Part of a small language model's weights.
Training: a variant of Muon for these matrices, 192M tokens, 5872 steps.
Each number is 128 + 32 x the weight over its row's rms, rounded and kept within 0 to 255. Layers, rows and columns count from 0. The size above them is the row's rms in percent of the matrix's.

# layer 3 MLP up, 576x224, rms 0.162, rows 35-74, columns 168-223
size [ 97  97 100  91  98  88  99 100 104  95 101 104  96  94  96 110  80 113 106 107  88 102  98 112 110 101 111 104  89  97  96 110  96 106 109  99  97  93 107  87]
[[153 113 107 143 111 161 117 165  87 182 163 138 149 116  91 132 206 122 188 129 104 163 102 124  82  62 169  98 211 200 142 134 121 138  41  53 165 115 164 165 217 134 182  97 146 144 126  97  90  97 215  68 126  98 141 161]
 [126 106 138 158 137 153 114 116 178 105 104 129 114 114 131 136 136 150 107 164 105 144 123 120 118 107 125 134 124 186 154 141 118 112 145 131  95 117 139 133 108 155 136 179 139  81 142 179 116 177 118 163  92  94  76 174]
 [106 156  78 103  96 115  84 101 129 230 166 141 122  83 161 115  79 172 114 192 118 115 159 115 110  84  76 136 159 112 105 140  87 139 174 100  83 121 134 112  24 135 136 122 129  57  69 122 168 115 153 188 117  87 127 133]
 [159 107 124 146 174 115 141 133 179 183 124 106  69 107  86 149 123 138 131 105 167 142 179 114  99 184 170 136 127 192 169 138 128 100 123 137 177 155 130 154 129 110 129  87 142 126 155 114 126 114 146  93 127  95 125 136]
 [156 191 130 202  86  91 140  54  58  73 122 141 166  93 175 132 115 146 125 113 139 126 130 160 161 197 138 127  68 147 154 169 137  98 160 184 116 117  80 114  97 140 158 159 121 119  97 156 199 118 117  77 142 117 147 118]
 [ 93 178  92 130 124 110 118 160 131  72 158  73  91 127 126  98 106 129 127 170 179 106 137 160 185 148 133 146 167 137 112 132 122 194  87 114 121  58 101 104 135 113 111  81 210 160  65 107 134 111 151 137  81  82 105 158]
 [ 88 119 145 117  89  78 122 142 105 102 103 101 121 141 211 104 109 112 163 128 128 147 186 168 137 122 171 151 101 157 130  61  77 109 115 107 157 105  92 135 120  79 149  98  56 143 154 118 126 123 108  85 109  74 171 154]
 [136 147 147  91 142  91 130 111  98 155 143 145 138 179 127 104  54 177  60 113 110 161 126 123 167  77 158 101 119 129 130 136 151 115 142 128  99 108 161 139  92 162  79 147 101  80 124 128 104 138 105 176 108 113 166 122]
 [194 148 207 122 116 112  88 105 124 122  63 126 162 128 119 138 159 119 142 108 123 179 115 163 128 121 117 103 122  87  91 136  74 155 141 161  72 207 111  87 111 117 131 117 156 147 148 110 149 196 109 110 211  96 134 141]
 [131  75 129 152  85 106 126 174  58 130 152 151 160 163 187 163 144 160 143 106 142 102  96 112 102 123 142 148 172 123  93 151 104 102 145 146 137 129 159 131 125  73 108 144  97 164 184 175 115 121 144 101 155 129 155  55]
 [180 129 155  84 101 163 121 183 192 207 133 174 124 125 126 189 167 133 109 123 110  82 135 147 204 169 161  80 112 104 103 131  85 120  98 122 130 171 189 110 130 151 163 186 186  76 138 123 140 140 181 156 126  93 104 123]
 [ 81 108 135 130 126 131 133 111 143 108 101 168 155 108 128 178 165  88 137 121 152 140 111 141 175 169 116 123 141 109 118 129 138 189 118 172 155  93 105 129 157  90 116 153 141 189 163 124 127  86  85 137 149 146 153  84]
 [110 165 138  96 141 206 184 101 131 177 121 162 150 113 107 140 171 164 181 131  48 114 161 132  97 160 129 158 190 100 132  65 117 123  90 132 190  90 143 112 130 121 122 174 141 135 132 126  98  77 147  58  71  99 106 144]
 [ 71 138 125  86 135  95 166 140 157 134 148 152 135 121  86  99 156 117 127  97 104 113  81 127 145 142 151  63  92 175 148 151 122 102 114 125 159  65 179 129 202 145  95 144 111 109  87 155  84 114  79 126 113 103 184  93]
 [142 120  95  88 175 120 130  87 143 147  40 115 126  85 119 107 147 142 144 147 150 193  93 148  64  91 115 160 165 144  90 135 159 152 116 104  99 118  79 107 143 109 109  74 150 156 125  89 138 147 128  54  78  95 165 143]
 [106 145 137 131 113 114 196 122 168 138 115 128 127 162 144 127 128 119 113 139 112 222 115 156  97 115 170 143 102 167 121 143 103 112 104  70 168 150 115  90 135 145 138 114 141 135  10 106  72  69 121 164  79 124 147 162]
 [200 133 222 170  74 127 140 114 128 148 169 140 128 134  99 131 134 177 121 116 166 134 187 196  68  79  58 151 193 161 151 176 139 101 111 118 115 112 119  73 133 140 126 101  97 111 121 144 135 136 116 138 128 135 141 112]
 [113  78 130 113 134 149  79 100 151 164 130 132 132  98 147  68  65  77 123 192 211  92 135 119 141  65 172 154 132 139 104 131 172 108 119 147 149 125  63 100 168 118 131 115 124 112 139 149 145 162 128 124 168 113 144 102]
 [ 69 139 161 124 141 156 124 108  56 100  97  95 101  77 162 157  88  95 127 154 137 136 143 129 138 133 118 122 165 129 121 102 121 137 139  71 150 141 173 144 164 125 183  98 144  83 149 142  87 159  97 117 136 131 167 111]
 [139 127 157 156 103 145 113 121 121 176 129 143 125 108  91 103 114 155 143 159 127 192 124  78  66 125  54 136 171 157 104  92 111 131 116 129 123 151 161 100  81 128  93 117 171 192  98 125 112 120 141  78 143 182 154 176]
 [ 90 108 135 163 114 135 133 109 128 177  87 102 200 162 131 124 125 140 149 115 116 125 165 102 140 124 117 199  79 112 119 117 143 154 117 131 117 162 111 147 182  87  88 139 143 153 141 120 142 127 173 136 100 147 135 131]
 [156 155 128  85 188 113  88 155 112 133 111  88 178 176  65 124 159 153  93 194 164 143 149 160 138  89 124  97 127  97 181 117 124  91  92 124 166  73 125 121 166 177 147 146  85 118 135 144 167 161 108 119 135 127 150 104]
 [164 148 145 127 118 159 143  65 161  58 156 176 142 103  65 177 139  66  81 115 116 183 103  94 146 129  77  89 125 103 133 107 138 138 102 147  86 167 132 106 121 145 140 103 104 131 112  98 100 177 153 102 112 190 123 137]
 [ 99 131 134  77  39 125 126 144 123 141 133 138  92 146 144 151 139 110  81 140 107 118  93 101 117 148 145  61 118  47 153  86 124 106 135 119 118 105 117 104 194 154 165 141  70 157 141  96 117 132 127 110  87  86 203 107]
 [190 175 155 111  91 111  76 157 151 146  89  70 135 130  69 147 113 120  58 198 141 119 209 101 106 171 128 120  91 157 146  92 126 105 138 132 170  90 102 110 163 148 113 115 126  88 108 193 115 105 102  92 131 102 130 151]
 [ 86 157  81 142 104 129  78 129 160 132 172  57 106 104 189  94 105  58 201 146 180 158 150 115  93 131 147 147 123 170 177 110 188 129 114 151 133 139  76 135 111 147 111  83 166 133 174 187 109 134 137 128 121 141  92  78]
 [136 143 160 212 145 186 127 103  93 115 122 139 119  74 117 115 189 116 115 133 108 121 118 132 106 158 142 154 107  62 138 144 107  91 120 139  97 110 105  97  64 149 130 104 168 109 198 157 119 101 134 123 106 161 163 139]
 [117 113 155 125 121 167 132  89 144 214 127 112 153 184  65 171 106 122 110 131 124 116 107 166 165  98 120 128  79 107  93 128 102 119 116 137 129 151 186  75 147 160 177 156 134 171 115 100  74 190 166  93 100 120 138 120]
 [138 116 151 131 132  78 108 114 128 174  88 187 101 111 130 144 114  73 184 139 127 113  91 184 114 109  85 132 134 153 157 164  87 133 145 149 183 136 141 114 157 107  91  80 145 170 167 120 119 155 119 147 140 122 118  77]
 [119  91 150  84 116  78 159  44 148 114 197 119  87  75  31 147 113 106 172 119 128 134 111 171 150 141 159  87  61 113 147 139 126 132 152 133 118 198 117 149 127 130 145 101 154 109 137  96 138 128 114 191 166 122 114 130]
 [ 73 152 131 125 139 134 115 134  80 118 178 125 130 126 103  80 118 138 124 141 126  88 168 135 182 133  71 118 136 131 127 103  90 136 169 122 124 181 142 165 164 113 197 141 123  88 125 124  51 179 124 137 156  91 137 136]
 [107 101  97 102 144 107 128 115 117 101 198 152 101 119  98  99 126  77  92 116 105 142 122 122 200 127 121  43 127 158 128 145 142 127  49 134 174  47 136 144 118  56 130 148 114  73 186 158  64 171 139 111 101 108 140  96]
 [141 113 174 148 152 157 207 144 135 146 108  71 212 225 169 120 125 166 149 121 138 165 149 135 148 127 173 126 160 106 115 134 152 130 144 135 153 138 129 109 151 153 167 143  73  93 135 234 165 109 141 160 140 148 135 169]
 [124 173 132 163 131  97 147 110 186 181 133 163 187 130 120 109 117 116 147  99 106 140  92 186  83  85 125  92 122 147  81 122 132 152 136 132 101 135 143 114 116 184 110 147 113 101 194 110 103 125  75 134  94 115  99 147]
 [124 123 154  84 120  87  84  55  94  88 139 185  86  80 146  96 164 154 132 177 149 136 164 165 141  82 135 132 172  78 127 164 141 150 120 143 109 103 147 119 172  87 135 138  56 119  47 101 167 174 175  92 106 153 117 127]
 [118 133 160  96  92  79 107 125 166 148 121 117 138 100 135 117 140 108 169 112 102 148 118 114  79 105 131 143 129 151  96 172  91 143 134  95 123  75 146 113  95  82 184 113 163  88  91 145 135 100 129 115 162  95  96 131]
 [123 104 117 140 138 101 128  84 163 130 112 122 114  90  96 113 164 122 153 160 151 161  98  91 116 102  77  81 114 135 101  92 113 142  65 129 154 193 152 166 126  90 102 132  99 135 156 178 177 122 112 122 135 138 156 114]
 [153 149 140 122  85  90  94 112 164  78 102  67 245  62 126 127 154 135 145 121  70  58 151 128 105  73 112 144 149 127  92 101 179  97 135 172 174 103 134 142 144 127 136 165 138 126 156 150 129 113 170  87 119 135 133 144]
 [177 168 104 184  80 166 149 144 130 131 132 152 111 131 140 100 153 119 160 122  75 100 149  84 137 157 102 124  79 137 128 108 137 128 155 136  93 173 136 106 130  74  94 119  88 136 143 147 114 102 144  45 154 188  78 132]
 [151 145  95 106  96 133 133 172 158 165 164 134 103 181 169  58 185  71 149 125 161 152 137 172 123 147 228 119 157 142 159  92 155 122 205 131 159 129  71 131 134 151  88 139 139 105 141 139 159 119 150  45 164 136 109 171]]
# layer 3 MLP down (transposed), 576x224, rms 0.0952, rows 35-74, columns 168-223
size [100 100  98  84  96  87 103 105 108  99 107 107  95  92  94  95  82  98 108 103  92  98 101 114 109  97 110 108  94  96 101 110  88  92 110  94  99 100 108  80]
[[ 90 106 132 162 106 124 135  95 123 162 121 121 142  58 140 141 121  80 133 208 118  93  86 144 164 143 145 139 126 106 145 139 153 178 142 147  97 103 141 122 120 131  98 130 125 129 167 113 135 106 146  99  46 172 157 119]
 [146 125  98 122 158 131 137  72 127 143 102 140 151  80 103 139  97 162 177 125 187 147 142 103 179  96 114 139  56 165 145 202 173 131 110  98 103  80 130 109 161 121  81 115 147 142 194 104 140 180 119  80 222 119 152 154]
 [ 99  97 173 140 104 143  85 154 106 100 110  91  72 119 136  55 140 157 149 134 106 108 154 135  67 155 177  80 118 136 149 119 195 137  96 112 132 162 106 101 167 139  96 104 137 140 156 104 122 105  79 125 104 162 151 121]
 [153  86 138 139 187 130 165 146 120 118 141 126 122 102 189 129  54 124 128  78 185 125 155 122  46 139  97 133 195 121 107 126 155 166 123  78 123 156 110 131 144 133 136 196 183 123 169  90 119 116 131 150 143 177 150  93]
 [111 141  83 153 152 203 103 167 135 133 180 143 110 180 102  63 164 140 121 136 127 136 144 140 176 117 120 169 162 156 140 157 121 121 182 148  97 195  72 125 198 107 137 181 101 118  95 102 128 132 173 128 185 139 113  73]
 [176  85  99 102  61 117  97 191 116 133  67  67 101 213   0 127 137 146 117 136 120 139 187 151 127 155 118 136 141 102 127 122 105 123 107 124 157 116 122  82 133 173 116 109 168 151 140 109  93 145 110 119  88 145 171 152]
 [158 151 139 146 112  71 129  39 156 121  81 150  93 121 116 179 188  68 137 108 161 173 136 145 158 128 148  62 116 126 102  66 100 157  98 173 111 133 153 152 121 134 122 160 118 142 193  90 133 132 106 134  87  88 133 114]
 [194 216 140 153 157  84 112 154 103 117 169 126 101 111 150  90 111 119 180 134  65  87 143 120 189 167 181 116 139  91 132  97  91 127 120 180 162 137 144  86  66 198 129  75 161 103 110 142 184 129 105 129 138 136 137 132]
 [136 133 158 114  90 133 117 148  81 110 139 145 135 146 144 121 197 128  87 155 119 123 161 146 122  82 134  84 136 140 114 168  80 119 136  74 113 119 157  87 227 135 133 118 110  99 161 112 144 122 105 102  93 190 104 154]
 [142 196 109  81 142  64  99 129 134 211 166 157 107 101 107 130  99 179  81 119  86  97  71  95  66  96 100 140 203 102  82 152 123 134 133  51 151 112 138 143 136 146  97 142 124 104 139 113  89 170 148 119 142  70 125 160]
 [148 138 107  91  88 227 125 122 107 140 178 110 124 132 133 125 185 136  74 124  65 142 152 114 114 101 139 102  66 116 130  81 100 162 148  95 134 111 109 165  90 172 176  88 140 178  81 134 123 148 117 210 163  92 132 170]
 [119 150  95 109 172 117  72  87 133 172 127 140  98 121 135 151 141 121 121  68 143  76 118 158 128 100 114 122 125 115 129 135 127 148 150 112 183 149 111 125 156 189 131 121 166 142 180  70 156 132 106  92 141  77  60 110]
 [ 79 115 154 164  95 104  93 129 144 186 102 106 161 104  96 114 157 155 152 145 125 142 114  88 140 139  91 124 144 108 126 176  96 104 120 171  80 105 128 122 135  52 112 191 103 175 138 108 137  86  89 160  77 150 133 125]
 [189 150 155 165  96 103  91 165  93 121 101 187 131  97 163  95 176 117 142 103 122 138 142 154 140 125 151 157  93 121 125 156 139  65  78 136 108  89 214 133 172 133 125 188 100 131 140  97 117 156 138 127 126 132  66 121]
 [147  99 128 125 105 141 117  88 138 149 157 144 189 138 121 132 158 137  76 138 105  77 165  82  97 145 105 114  85 182 196 127 127 121 152 162 209 132 140 131 165 109 116 102 115 169 142 125 107 133 149 109 127 160 156 157]
 [113 124 103 130 104 157 108 166  89  89 153 104 103 113 127 117 137  95 100 136 143 117 136 177 158 194 138 117 130 179 115 149  67 145 114 120 151 140  82  90 101 190 141 130 103 115 108 127 153 122 113 105 107 176  81 119]
 [102 108 104 141 147 176 142 118 138  53  81 113 117 116  97  71 128  81 125 147 162 161 120  65 110 168 188  99  95 130 137  74  61  97 143 196 116 176  90 117  88 137 111  96 133 105 104 168 102 132 142  87  78 133 113 155]
 [158 138 131 131 126  84 117  86 124 144 129 141 181 106 255 119 124 116 129 118 126  83 115 142 138 127 139 148  87 137 149 132 151 126 113 121 108 128  91 135  96 114 145 151 121 129 126 156 122  77 169  68 190 146 103  98]
 [185  74 147 129 171 141  89 200  63 147  88  95 159 101 135 174 116 166 121 111 127  62 148  72 151 107 121 141 139 132 103 158 150 203 129  78 165 103 131 144 108 151  87 137 169 156  83 215 109 106  83  83 165 185 162 110]
 [119  99 139 161 164 129  64  94 131  59 203  96 141  69 116 223 108  66  87 209 147 139 114 112 100 131 144 148 155 116 121 153 101 135 130 113 127  84 104  77 128 112 112 139  60 108  84 152 108 158 164  76 100  82 156 152]
 [135 101 136 180 134 106 124 125 125 178 129 176 180 169  80  84  94 119 151  85 135  99 152 141 152 115 181 131  96 131 147 179 179 187 126 144 181 150  73 139 160 123 111 112 167 109 187 154 119 147  84  97 140 139 103 117]
 [ 84 109 150 189  83 125 135 103  88 162 142  93  77 146 104 121 139 119 126 152  91  77 155 149 162 135 188 136 103 141 107 119 106  77 107 101  84 147 157 136 147 163 169 162 113 149 189  98 161  86 168 183 111 103 107 142]
 [122 109 135  95 127 125 157 109 123  79 119 178 152  88 132 155 105 118  78 118 112  95 112 107  78 131 147 115 115 103 122  77 165 203 165 137 111 197 126 110 176 137 109 144 120 104  87 140 113 139 188 120 105 188 159  84]
 [179  84 142 110 118 152  91 165 104  84 154 173 111 157 155 147 112 139 122 153 126 139  94 229 139 160 103 109  90 166 130 104 151 121 152  97 107 204 136 143  98 162 166  85 189  96 127 148 137 112  97 134 176 129 147 125]
 [125  80  74 124 140 120 148 160 126 120 171 157 130  88 131 133 155 112 216  72 154  78 128 169 181 102 154 124 137 134 148 153 180 118 140 138 115 171 133 144  97  95  93 167  66 148 179  52 128 116 104 156 153 137 137 141]
 [224 154 149 106 102 119 104  98 160 146 130 143 182  76  99 139 161 169 135 118  52 127  93 128 112 130  92 156 173 140  80  98 128 118 118  85 135 153 175 104 111 140 129 142 155 150 130 111 121 157 149 117 107 122 156 143]
 [106 128 105 123 197  97 122 191 141 115  52 191 137 139 137 121 147 116  99 140 133 133 167 110 123  88 154 146  36  86 167 102  94 133 149  76 164 139 176 142 124 183 100  85 161  94 133 163 192  83 191 127 136 139 146 127]
 [126 161 199  80 176 119  66 232  96 197 159 160 168 107  86 111 147 156 171 174 139 132 112 178 165 168  95 136 104 159 127  93 104 161 102 112 177 143 136 123 153 108 134 126 163 123 168 172 197  90 160 164 121  99 142  96]
 [116 149 111 142 108 158 123 103 109 145 131 163 139 113  75 117 154 131 120 107 122 136  93 117 129 139 121 142 107 151 113 142 146  66 113 156 147 158 156 104 145 146 113 147 125 215 134 155 169 151 132 135  80 170 172 128]
 [138 139 167  68 105  76 126  82  88 116  92  73 172  80  92  99 130 116 156 153 148 147 141 152 137 104 128 169 131  83 136 102 149 146  69 176 147  90  89 155 133 171 150  87  33 145 186 113 122 130 195  78 140 119 129 163]
 [ 82 121 122 144 127 149 110 100 134 105  82  80 187 114 176 168 164  75 138 135 135  72 113 107 149  79 149 158 120  87  76  91 156 141 134 133 156 153 164 105  74 127 111 168 105 107 192 166  85  65 121 122 138  99 130 181]
 [117 157 132 134 128 124 133 173 138  95 112 117 113 140 154 120 134 109 141 163 165 104 126  53 107 139  98 162 182 158 137  93 120  66  97 147 104  96 127 141  88 163 108 112 153 182 158 122 131 105 133 149 136 131 127 151]
 [147 170 193 134  97  92 117  90 111 162 129 142 168 142 162  88 135 143 128 174  58 137 182 107 112 111 128 114 124 170 156 168 147 188 158 161 140 129 107 111 120 132 111  81 121  87 164 113 130  82  55 149 176  97 180 147]
 [140 154  67 100  81  61  93  95  86  95 159 105 129  95 134 190 118 147 174 122 199  91 168 112  83 134 142 178 173 100 156 132 159 121 135 106 166  73 122 140 146  90 145 133 166 129 119 164 119 146 135 169 125 156 183 106]
 [162 129  89 145 103 193 117 173 100 128 126 113  85 193 127 153 113 138 162  66 148  99 188 102 103 109 143 145 127  34  97 110  98 121 136 155 146 112 147 138 150 104 177 119 121  75 167 148 145 124 125  71 103  89 146 174]
 [108 106 164  95 181  73 142 141 103 164 159 103 139  99 126 172 159 105 121 118 168 196 114 102 124  62  89  91 133 135  82 175  98  94 131 113 119 127 167 117  57 153 163 120 148  84 141 183 133  64 194 164 178 121 110 110]
 [198 157 113 114 169  93  99 112 200  15  64 173 177 156  92  68  98 109 129 105 129  80 112 136  85 125  93 155 127 216 151  69 112 135 135  77 104 126 160  73 161 106 137 112 103  61 123 145 187 161 139 162 123 145 134 158]
 [139 222 137 149  71 107  85 182 121 180 159  74 142  78 147 126 146 129 161 160  78  83 162 145 128  83 154 173  88 132  83 139 185 166 120 119  96 143 123 102 110 107  83 141 162 107 158 151 138 138 127 164 158 133 131 137]
 [132 113 168 150 134 124 107  72 109  85  98 102 124 149 128 131 134 129 181 110  91 146 132  93 105 112 127 104  99  83 144  97 121 136  94 173 216 136 127 134 110 145 140 137 154  94  84 117 114 106 134 152 158  90  90 138]
 [103 120 139 149 149  98 137  48 144 174 128 135 104 137 174 131 158  88 146 138 167 135 125 109 160 134 154 136 134  97 133 151 130 125 127  51  45 169  92 110 116 124 132 168 151  99 152 145 106 138 172 131 127 115 126 176]]
# layer 3 MLP gate, 576x224, rms 0.165, rows 36-75, columns 168-223
size [ 92  99  87  98  86  95 107  98 100 103 108  99  97  98 108  85 102 106 102  88 104  93 112 106  99 113 106  90  98  92 104  92  97 108 101 100  97 107  88 101]
[[124 136 128 171 144 128 115 149 131 114 142 185 216  50 142 175 212  66 134 118 129 130 193 119 101  50 102 153 179 174 107 122  86 181 160 136 133 137 120 122  90 137 133 116 150 116  96 168 131 155  75 151 136 115 123 174]
 [162 157  85 224  39  68 142 132 146 192 154 126  93  81 127  98 123 134 140 109 129 134 154 114  89 107 138 139 128 151 118 161 122  89 155 151 158 182 101 115  68 131 142  87 111 100  88 109 130  95  98 192  85 116 148  91]
 [ 80  68 140 185  95 121 178 124 118 105  90 135 120 120 145 136 101 122  97 161  95 122 143 172 168 123 123 179  94  98  36 159 130 145 159 123 104  88 138  95 159 136 116 143  82 122  72 113 132 118  90 167 114 122 118 146]
 [107 125 144 205 150 136 133 151 146 202 125 130 142  80  72 130 108  77 105 135 157 126  82 141 129 167 132 136 151 143 129 164 143 164 175 117 113 181 223 111 127 148 119  91 138 152 162 165 212 124 102 130 139 125  72 190]
 [131  99 118 203 145  90 141 135 100 161  98  77 106 112  70  73  74  95  89 143 124 101 147  68 144  92 139 146 157 112  82 132 189 189  92  69 140 131 129  91 168 104  51  75 169 166 128 100 184 158 157 119 151 163 134 160]
 [151 144  95 135 136  83 112 101 121 141 146 113 126 114  88 135 135 148 145 160  92 136  62 130 165  90 126 144 156 208 131  84 130 125  99  88  91  90 107 222 184 169 123 129 172  75  98  84 214  90 146 104  96 150 211 119]
 [124 203 176 155 182 138  63 117 109 141 116 140 102 113 154 151  80  86 165 131 140 101 106  99 123  92 137  67 158 130 139 138 121  65 130 148 116  98 160 151 168 159  67 140 131 126 141 150 133 106 103 164 136 166  91  64]
 [119 114 110 147 152 165 113 125 125 146  99  99 145 137 166 122 106 178 135 115 114 135 179  94 155 115 107 102 106 149 111 113  86  86  94 138 102 115 183 116 102 153 164 139  97  79 123 116 126 100 128  73 151 158 149  77]
 [120 177 137 133 177 114 107  75 126 131 102 106 140 134 110  98 122 154  62 138 142 130 127 143 104 145 119 135 138 162 143 144 132 129 140 158 124 125 128 161 113 129  34 172 114 168  17 138 116  94 148 133 156 119 109 180]
 [ 84 150  78 124 119 114 140  99 168 133 130 115 129 120 165  92  73 128 169 152 124 131  66 137 105 155 120 124 136 170 136 136 195 105  92 130 137  93  99 124  96 153  96 122  68 144 155  94 143  67  88 124 163 126 103 132]
 [143 173 125 160 116 166 158 110 107  90 131 127  85 101 133  97 115 127 128 177 120 119  98 181 148 177 132 137 151 134 129  59 139 153  91 113  89 136 182 119 107  84  82  82 120 167 112 140  96 163 137 111 131 124 105 153]
 [146 177 126 133 135 183 148 153 122 133 134 194 130 130 116 122  63 165 120 177  87 129 171 107 119 111  84 128 188 101 172  94 133  91 123 134 139 105 165 165 127  96 112 136 132 171 180  77 148  78 151 117 126  87 135 171]
 [177 131  78 164 103 117 128 124  91 124  60 108 157 131 143 186 129 153 128  91 126 145 179 125 132  50  82 151 167 123 149 100 149 140 148 128 108 192 106 155  69 146 175  77 159 106 185 153 154 124 139 157 186  87 146 136]
 [118 110  99  62 140 196 103  62 137 127 134 112 110  83  95 110 137 146  89 169 170 135  70  90  79  86 150 121 101 168 159 163 178 210 148 135 149 135 164 128 188 147  82 104 120 125 174 124 131 151  90 118 108 111 119 204]
 [150 112 128 142  60  67 113 154 138 134 168  90 148 137 158 131 190  51 117 201 106 157  75 123 122 146 117 117 152 158 142 130 126 104 153  98 128 168 173  84 163 106 126 146  94 140 123 118 201 159 127 119 133 124 104 183]
 [ 73 133 160 110 112 121 114 130 104 153 147 104 114 139  72 135 159 154 139 103 147 163 130 170  10 138  99 167  98 119 141 173 162 134 130 115  56  88 145 136 103 149 110 136  84 102 113  82  86 131 139 131 145 135  65 136]
 [122 121 138 160 153 158 205 147  87 124 149 155 135 157  91 109 136 135  89 101  48 147 114 100  73 138 107 138 173  37  91 136 182 133 111 119 107 140 166 132 138 114 119 123 111 166 141  78 103 114 119 155 123 113  85 137]
 [128 127 142 123  93 126  97 102  69 184 102 136  93 138 190 113  96 109 137 126 142  99  98 113 144 138 136 155 135 178 166  85 139 161 184 119 174 174 159 102 140 164 149 121 168  91 122 151  91 152  94 120 161  74 104 114]
 [147 113 118 161 146 136  58 108 123 140 196 178 146 148 123 179 152 115 101 180 119  85 112  79 216 151 174 123 100 111 144 126 121 111 108 128 126 145 128 140 147 136 109 132 129  50 187 106 161 162 133 156 143 139 121 146]
 [117  84 180 152 120 139 115 132 145 130 105 126 203 146 176 114 112  75 156 167  69 111 206 107 208 114 161 173 141 103 114 159 176 204 129 159 119 134  87 167 159 109  98 138 179 118 157 106 110 161 163 137 120 174 132 110]
 [ 74 157 179 153  98 136  83 113 111 145 165 138 158 112  93 111  65 101 195 114  93 108  95 106 169  93 120 137  87 127  47 134 102 115 127  92  81 122 191 137 148 188  89 163 160 191 118 107 120  81 162 172 125 150  94 129]
 [158 113 136  84 165 143 107 135 153  86 134 108 111 133 143  69 142 131 131  46 120 137  97 130 119 138 104 162 149 113 175 144 153  54  92 189 150 101 132 107 181 102 150 139 146 148 150 161 133 116 180 123 159  80  56 103]
 [ 73  89 151 124  78  89 172 158 153 121 111 156 169 127 171 169  83 104 100 195  83 172 106 131 133 123 129 143 117 107 122  39 157 134 138 123 144 138 167 103 124 163 151 168 117 211 140 137 124 140 103 144 117 120 146  83]
 [152 118 124 124 151  94 101  96 131 126 134  97 157 141  99 144 137 111 152  84 145 111  84 104 185 133 123 163  82  70  63 144 100 150 212 133  95 155 137 121 197 119 110 172 105  98 160 133 155 173 157  91 108 135 153  93]
 [169 126 122  66 100 132 116 183 160 104  79 135 119 123 183  12 137 121 147 133  60 133 121 148 115 100 119 132 155  91  86 101 119 101 141 108 146 140 128 155 106 173 108 133 174 104 112  88 109 103 107 141 115 147 147 131]
 [ 65 128 134 146 152 109 143 113 165 149 160  78 105 156 163 162 120 112 170 117 136 110 150  90 135  65 159 131 169 150 210  56  89 146 110 129 192 125 166  89 137 201 116 162 145  94 134 124 118  98 115 116 122 143 100  83]
 [ 95 121 111 122 119 128 150 118 137 118 110 105 155 107 165 120  89 120 122 147 104 134 114 168 122 122 136 150 133 142 172 150 186  75  82 116 125 128 133 128 126 155 103 126 159 156 103 135 140 150 139 141 164 197 133  69]
 [161 146 179 156 158 104 132 157 131 189 103 148  87 127 146 122 155 113 164 115 130 119 116 179 115 111  79 112 113 201 155 157  75 149 151 157 188 110 122 158 150  87  46 121 132 211 123  84  92  99  92 179 151 123 127  38]
 [115  85 141 145 113 142 111 170  91 187 129 112 120 132 178 111  98 123 168 166  95 157 173  57 117 130  27 138 125 161 140 163 110 138  89 106  87 140 148 180 125 148 102  92 148 141 187 145 115 116 170 137 118 133  78 121]
 [ 77  71 130 114 153  95  90 104 198 162 163 123 161 113 162 180 183 155 128 106 151  99 105 130 109 130 111 146  99  87  71  94 139 167 121  99 126 168 158 110 102  92 142  92  96 138 142 115 147 176 156 178 139 134 150 211]
 [108 107 118 170 123  87  83 153  97  97 135  73 152 155 191 145  82 110 135  95  61 159 129 137 107 155 134 131 127 192 156 116  95 124 130  91 140 115 118 167  87 134 122 149  81 112 138 118  39 144 135 104  49  84  71 128]
 [131 173  95 123  94 126 131 114 179 127 134 123  75  33  97 114 128  92 123 158 117 142 153 168 101 135  93 159  92 106 109 119 103 112 110 172 105  94 125  89  82 107  58  93 194 160 130 129 107 150 176 108 144 108 112  80]
 [171 140  76 199 151 128 211 130 179 177 155 207 117 135  83 157 131 145 116 174 104 182  64 139 145 109 132 104 146 152 105  90 110 203 135  97 132  94 175  97 180 163 118 164 135 123 179 119  93 149 131 132 114 142  93 116]
 [151 110 148 156  79 168 124 103 208 120 131  89 126 170  90 176 126 132 101 105  83 107 133  77 121 200 135 145  93 144 112  86 135 131 190 122 142 163 143 202 118 158 219 114 156 183 185 104  92 153 115 185  95 121 100 107]
 [171 116 168 104 140 125 102 113 175 165 204 105 144 111  87 133  94 101 103 110 163 133 140 152  94 126  81 107  64 187 109 171 152 100 122 149 167 182 118 150  89 112 132 114 146 120 148 134 128 102 109 161 230 115 104  84]
 [187 152 108 134 174 110 166 124 203 109 151 163 132 144  30 104 107 143  74 111 137 126 136  96 143 112 159  98 138 107 152  99  94 114 136 103 115 159 180  99 103 131 125 133 143 110 160 102 179 133 122  81 135  84 231 175]
 [ 77 109 184 150 111  86 172 133 126  83 133  88 123 158 169  72 146 143 179 135 110  81 185  77 164  86 113 112 108 182 175 120  93  64  96 104 116 121  92 132 133 160 171 152 151  75 181 145 167 144 152 108 108 131 134 147]
 [166 101 151 158  83 148 172 123 128 119 152 106 133 161 129 123 129 150 103 129 106 103 127 144 173 141 138  82  85 112 116 127 154  41 140 213 121 140 102 144  84  84 142 111  73 100 198 195 135 136  99 125 142 204 105 110]
 [137 170 166 160 143 104 153 128 111 119  85 122 137  40  89 189 127 176  90 145 124 131  96 117  95 170  60 129 111 162 127 112  67 121 111 129 180 137  97 130 100 103 112  56 187 163 113  87 183  83  96 135 107 162 143 101]
 [122  72 133 112 107 152 155 143 182 166 180 142 155 118 121 138 118 145  80 105 144 133 105  84 132 141 177 114 118  76  84  79 132  79  91  99 255 146 116 131  96 112 154 103 122 102 123 105 153  96  97  87 161 125 139 154]]